config.toml
d_model = 128
n_head = 4
n_kv_head = 4
bias = "all"
tie_embeddings = true
parallel_block = false
extras = ["capped logits"]
init = "normal"
init_std_up = 0.0266
init_std_down = 0.0
weight_decay = 0.0075
warmup_steps = 200
schedule = "wsd"
decay_shape = "linear"
train_tokens = 147400000
Each number is 500 + 50 x the weight over its row's rms, rounded and kept within 0 to 999. Layers, rows and columns count from 0. Numbers have three digits each. The size before them is the row's rms in percent of the matrix's.

# layer 5 MLP down, 128x512, rms 0.255, rows 0-50, columns 256-383
099:513424438563653448564512491529521528500553515549526477489414467521554537442498555596516553595536455497482321473629516540533482433469393451504512460495604537399525568516568561406422494517488495522542547492531443429434558510591474503501432460482502556479521429516545425546466590530462453456512485545502435516511528566531511489525556461527637535445479467492466541560495529523494540429444
092:519528503503522491547472449453429460511564500469509582463454419537545456519496534481531470491562479424598460480417465493527456516513491435604460497485554452592532429520484499493478552499548476557549551532556494464565470474536473449531447552593539559419547526439478534510414513491498383500476421418454430593541451437525491470522493444459457497506401417423559471509538440457473523580439
097:437520496496502493434467567500574509473586501551569533502557471467406481541487540535593493476536598581438460525534548513513547460546484532470489578581447518348516523509445523590475534548453569568477479491432400640495510550411370453579469502407527549497491470459526470452557556511540561460498432526509567488530459479523480460485352485565437476536354484553515517474446451468449502557526
097:523527474506508517546514540507550440506590499573503550604564515527484543542504544502468497533525539544532630548371499463495547535540487472500552518536562555439515564553584572530519521526481515500394574512517495476494464465548480473554514530481496429537470552474515598511442537501570460565517489581533436454524477518486516545522570483480485528524479458568556564545442571478451524615492
099:497486590493554480564471518467466511436507482521563528525446567500406546478463574556550437503424400472421497463462496456556558563486518527483601503477592475472573597463517580376544478577452422527558560523444511454469509421448486468468498500429581473530499523437592516508491539456474584480501520506613482516444445570504585493565521563552477526496557462599462476483477540494539482488522
096:588467483520573442556437473507530479550524557458550499463505479459527472518457587481522508511512458544450497484485391495504592437574562494486544565512516576510558527470497497366517522527555536456562522462435582416442564546499473496540544448536536502426485478554434462513552448425564559464540541475520505488505491493510571458465541496445512505479412547517531541495485449526439526529453
095:563514441419398574402515469503452561471517452481437568565429478418608509429426536509554431434571600529507471596399507545437517477412350596494580447449532501380485467540442530479438604483464426495470572509437521503554435543547430483529518496501580568532575555501391483544494447554575514596470492546480478503474540549527532487598451479509480461573444538474574514413526563435484472596465
102:542452465496547526488595518493535440524487441562503501509518567479502523477470508531481501609475444464432537499484442517515459489480490498433451454508483466483509476444453502434461434466463459515472370487387456626556485419438530532512486545515502455385528438544556528490558546484385578475521463468502437485510412422624519537424495573440475493481482471576441464518470499506489522469480
109:534516523492536520517456548522547475557488456524587550478515509526592494510445500419518483514521491491557550399548506507390493531504521489501469531527562372502445406488483449492447392502455452469476477501533489489510482565499522498420400520565456533511459552525396516452452454466412473430416464539516434546497494525490502339529490448502637421476503415490417420502513478489528525605518
099:477473499523491487472536501474490469515455537500539492543511501530482623448443512539515556445412554421496413548462475483490511551416493435517616545513519455529492569520506548522455477468463515499556504513528496501537481483543478513505481456474575595490552568473591504523522466532497612446427535596508501527524519469490431466490511518581424465538458509521551454497507460465511634360504
094:558410427502393521478501560496556515445471594528474445499526441538470478516512523498490498544507520500449505577481478544592429428567509483523499589545486431444635496500513547479490490439542365531504475518488477601563502576598531500497403564601491568509417500528449540539481443489498399567524495515502474448426554501552470519485458463525560508441452505489439465569447466485493494543563
100:519426452559577434462513469535480468573493494410484483524504526451508492485519565485530449454488509576501512535494537572519559507532561566490487447559480399553567510456490533493605522495504469413506561503527595454574516513521613426454408553549537558459547493520429509460447488509532404463487514516445503456509518421569456533568549545531542452474475586543409500449513541509560568510508
100:464468446429592508512536501536558448476498493516436553459508517566501562467518552513461529526497480527431399484486597442517466509528498494576587488534511460434569570524470534467510504539429507495481564504487550433379515549475452513464511522554505529490489504555437466521548437513508484518378499500516474526461485544446524491530418477536545467427480559509502554447520483556572488585511
102:397503469480472434543484459447453539453440430439466486624612475531522559372533512471407483581481415508466460498404468512530441352530539412571507579456442400550511519496461582535460518549513431570435643512493466486510529434349553497527482520511491554502474478474491513579558507519390476496488506471403419503511451472422589530443491520489512432507389476404550514473481539433475484496481
092:560601414524467534569553444520546602533501465479439448478498494554602554507523453431419487525506609577531569482444372532552549404510477582499535470487500481522560628456606474490548443552515459399476508512564549547483521515478442581485576494511549475518539585496521480440547505547529642590550503418542483440520465392462540576476484533465514609525428554533434517463469499482565516463574
101:467444527511591523577581497471583530471524505608493447494489461493453476431513539504556473565355405505508516467481460513471494542452481539457513496405464554595484508493495587437485522564482564470570583512534534508481509457484544420570450594501487430508525529522471519490479438458511554616485556542496481505448488582487579458529496493538540538539505465622488513442541475433520442496554
104:544581481562504486479452488491503546507528462446488472476556446503519465447530473478460484576506420568589538528589539450497561608542466481493539588466449619433504543599479486452583513484488577487593474505506492521510489446483402584487496427499463526526444459577478523521523434482530594503575540500566476512537427474473485491497471453455523540573541458498525526428532422528492563537408
102:469546489520465469512454485454551461496514635526485425522430448544457500492444555532543424580500524499495486494547513470449593467500555483539495470441475472567439445534485573549547439545476501509433600495484553631474509481533579511407496519514462551543502500470531525443485502422518458475593545464474478445481565523444543451489472542597406536492420537540524477457496489508459460518595
102:482523521579488497478471603548548548498489534427545460544423570581435546476438494452479620367466457535426505586471471517552499404445492484542477522607539526548504480538494476562542517459533432573447409531510496480613549506461510439438387524561470591547542529407516433596446556472553478579489482573445559480460483461439522528578522439479518559507480464612542521477428532509553515610548
086:512404530533556495460457513460500513427530463453466498477387545462464515450464521513513531547509521440507495499550512532458510590452413488538455577520570477437451506500560432491473540508545512519650547544603490501532471511551490494529527542449467446584481542390462438475554542482530479482402384492433443459496628482496481471558506450532379524514594430496562566501486506561431433492379
111:485519521529418543482401496442473447543619465533500494518387515479547532536479520526590404562490503555454568564491520517518527531433412505479527629538478519394576434450496514493579396491474453459485502518527527568518517554447586450464474547498357413501449472575450496548401522451498359539587467488497530598564480510549510476401586529583514511547543482385470533511556546471531494511496
098:634497523450456467451474524499538525471511628485390476518481562542464539593502594520455536557524578514533546374496500471602572506531458577506522493457532483469587595489605516516548561567545581571495438499532487428508474519355563574513511499524555496567506562476418502482488447572463460449487539522497605597494608482502530499562558500470484462552490551465482479436454517461478505551472
099:582527475535446560489635481512486500540480462497374449499489537414548495442474501439492524530525423569493546452517484462478493462507514489504486542499552458535525546493542520567516540541518580564558522464483491562473441472481508439540552412484494455427484456484492531497602507428456600488474506514506552415452477441459485442396560516528539527489470464494507562498494473577433480449536
095:519533523512451472511566564515542484496529522478487460499516524485479419567542504580442498561531516487436537557493542503480539457480472517464492455487544554490494507535440550523558574623504577392432377507606608403466508511474525404538510507495543496539552463492482465413491532366583550481500618436547435537460554516555445515519523506509635550479569568445504549428500522483528456561497
103:571581449617428552523547545468522540531521499453546488504423503473574566528477529555551507528510541472534520470492470461475534519404501498493478532517516496479439598453511532385640581481478518515487455487568605577496507489471442517625582577495532462503519470492516618409519428495483511468529525481468387535369560529483493436496593578513504563520521485434544551492470499543434545574575
109:397441590476484459497534569436442509436556481461476519479526486545529427494508526493513573489496468556356553535476511375537576458478483479559542511452475625515506532498599492491484444528470449407483546481449475590537589478548477523603443500461548505474497560458411582528533473557502521472562493520505496556461515458556501597503428544481548428530519550535429538554552471473495575509619
102:468501535420452471442562434541483509594557541506516430545449437516403528458510484448438508525518530506546522544479468557498453421458499432378505578542540420457517423490527488543525487540550495565535437507416459590455482450385512468521485492570465509455508528450536493455469475382511451432510570470468491591460485502450503558428418459552495501525570488557519525517507511504457510499506
100:553469485498394522543557370402477487501412466469515527501497476488462567492502500511468480451425508501532397521510579517499509454501367442518552478384577488488490479589429439521466597498532518473460492502406472544441488445445499501569611558460487515501536496400509483531525514507542433445534432399528497505467471545474470458478582510605526510522457493470406525497481478651508371437467
095:433392487419454501563446605488528466499454527548441484475548523531481482551492486485520482470472568510548491479535464572539502524540521527462525439443522482465545535481455555481565546516506460544479532512523536453516497563533500485558449473547615524533560479580552515503533446533452557415465514442526483575495509599586406565505492486538488452529497464498401445510533347459425517472467
099:501569427457527430522478547425503549529461543458450466530431489508519413385576538479444476584500579523471499483428519421405521566498502454482564533477499585516526604401464477528508496479439494423534516497551452442491493486493497469503468545557463493599507444517521566599572462500405417474446568430466474470460507527355597520541546423505566503549516512459496541463425548478433575586495
096:460477517534534483430396591581552512508510464491494482578584416495449524500530466509436522424574600433584442451548479506480407454533544506451540491489408491525523483522470540565489523559555385498548467485530497506551554498582591413469521448542479503451479448510560411481569465511531530444546498491493465502512443552594504560427470489444477451470435454488495530503540458518431486402388
101:579566542539505525607500530546632485505474415554510486609503449531568491453495525561482435492509549511589536537438506513477522494515490545499537523531478478499471505520562529450543560514502432577512496506470498562577494458515473483596436462499505393531458506498425577501426565453581442456472435480443449560503556473469524468474502521435478411466606489505505480509405535459551474544566
092:517442446513479613509476466634422493551451389474513511475491532465476477482498484539454523556469579605547472511523518479438437454467427512512504395441562477474485568546570424487500497595531489532536536558481566519460437617520557467404498380499500563437473613611622382439581522508463579527472526581498527491505410376479508552468424548436496432506467533474538430504453454548576523509432
099:531538537502491565546542574576576506539467540612602511543473565482483450453535453536460514503517530519396485473485467531483445443490487391508515547534506482468480512519522452544467580552506563528448601493590492495510474463562511551489478549446539561525417531422478423473548407546456470472484546510563453507509507533528463457514565461578494472532398532501532519560535530516409531465541
101:555510547522452454472475555558502497524450517524558557481529481468527562640486504550593503532480563548485461550554527520431562458511488464474546456479507480510535469472482378495543560544520502597487544516554534536478548496442473575484425497474548585508476450544465500443501442443541451482540453523452562610524437465592558576563479438522527551468519497425488548521449604605469462549459
101:480416492579384449578539516424429454471463417512434454521466522444443450449537449479405516486482580459503531507571512453529446514448429462435433447533567515484498585511447444428402573454445524466457619513419526593476528426551548409532492554474484433489545491427548503442561400505500472505452489466509541468512509484512399506445470536531394546485500492518473480547481543532481540368454
093:549447502555506477433603610500443506589479509489549421459492620536537523469590411390581412544514546561462495392423543515399477549483468502428463537505401430472526544531466450470504544585557516501430534508467524430404486493552469532476483518527523496498530505485455517491436510499530453423503502551571519521450477566540531514439464499470591442537488555555414515501551470474457510508404
100:494528484411554539472527536524460507514470521460488443434453486561594422395448537607487572447437519499501540615459470454515450565528384426526497534632481616482500532493478522596541486538478562487442419559381542471402520512477426495524539487494423508490487501431488519474523496493500448495465603559574545491568591452507482481532591509505511545394363554443519504486475441527510450519506
101:494488505564510450481458443509364539534527511546489542443440527458535524534495437518524519472492454514418542517487488567459520467515521450446463514475437515563457463494583428547463555489534503462491524501511411505566483499524525470454428435461564516454552519589384444536483584450558474478422514444423485448484484531405499552427548505421465542536500570470440496575539531442470528486527
102:491473529471506540418428542613517366458422571563506556468551501453482491526472519527501437450471376459597493531499492448475552460544607487466562415510448471486466447472475486489454588403519508514490506553556470468500420473470559486545495510451528485504538427469506585518546579511495532522415467469543439458558425525491465498488397494497468450472465385505462398440453464587483576353456
099:558496482483565491512555492472538495561544444585477538479479483490580493422447405486562531467519545452334552493539515582494496465470549537551415546453485385480474538484530451532483564484548445463561468514559557562572481528495567559492534653520533426537477530525478571536539434450468473571537636470471473462505537465561538506510402551492566475539472479427467507412508481444564430540517
103:520528518431555448495515481492555520530557546492548491500430534526505463504493476565537469499533441446408588466505497491485450599564500527537537476507493507450517480545529464500481438537526563539491460465594502514456551537556458573516421576479495524450471556520457539518479519492557523485529567484467500526475435507499500502539465492541552523430465514494466561596501491460536474596514
096:483552509482435536442495470648488583508518594545548545544574428555436553494480426534598470546586504524458489515417454515490474527506527507518569450392430491502452543422480518473500539455515599541610558528558555493552476502471526500516522553523583552519519549488536508458490574507452466511568562495526571547526586528404542503488553480538459556544472477574484361464472523480480546535555
096:423509480483554401442538545506453456429435466506290467462522474498425460543523559521468449419435545500544512555500456637443431451447552555482551488481554518559515502491584526481508495489510492561524462494442453535487590486480432477498528436551512499492450445544545507541592513461544528516480541544576501506485465582479485412511368502548537433494556462480498486573495556489468409435535
102:567476462511543517472536541476612499453506439425519494532550474529605375456479471493479491547602418561498524544454463556537535502543527437473434595466466586556480543486451471602488488601494527395470493504522452432565477464544555573497513599499551513479496476502445461505481514490452503415465521409555605529565442403452541515438501481431496413491429438373621515522594507374545511568514
103:523547610384552473517547484504562466525488487547411523459459386477466458553491547556422481493579482486513433517532451486484551415506564534520461586435542520378506450517456596487453422510523421487543459489502473459444453525477471399540549521567433518489545482489569387542531485529402486495479499547432524490559465482490485493450538467491492518428389493448530483476455484633381464432516
102:459558504540527532568470419493549503466564485551554426459498399484544497475506514474520446487512447516545524513466475523544550459550478562568492488403496508398427519394536422501502500558438527492426475479529536522492556477494519541554447466466500516527505549521500413549549454447576512552540489541386439485504464488516587513593488494570507417512488531472577531544476626487552506410497
129:515457493525542576501572524506468529530530515549536503508454427497477562449555477482567461436469531547500470516475509561573584504480476477510442522503482528608545469513494463469479447538362534483443500494469545484430451541537443563501539524528484527505575526530561454482555619579566533463519557573506509475558536492481449478496526542396483529537586338520424465542444447459587535482488
095:475435461537412522541443446544522454553449573518509463418505600483517555438518475544548519432515511548588556515479493572462526550506555493457549545538404390486545373555505499609497572497474506473454535508563410611497475467581517517555475505420447507457531528547576534579464678479446509542556529463495407376504555477487492466578531595424458491454625572520531488525549613548556456499467
101:468422478468571499440364444483468440511523525476565517499515495482476468555427514438437498479505592407477552478534557531478543470591566578411432508483443432578531493518475486423538540473546556645543610513404523552514490565453480468557472489530496539512489401495509495486501513460540521465528461424532552463487441470502457523559369455472529494453537554498489463481490446392605392429538
094:495547548546493462582596455497447505512479506549411491502478423525508497562448513571471559441538487505466565535401612386478417474514506566408461555441460488517507474570520558454599476471455437498461492512478515446476500515403475499499497533478481475441534615427514474491448528485516420441510513419526581526491558415471526485496478496494405496443504488359531430541557440459562497569566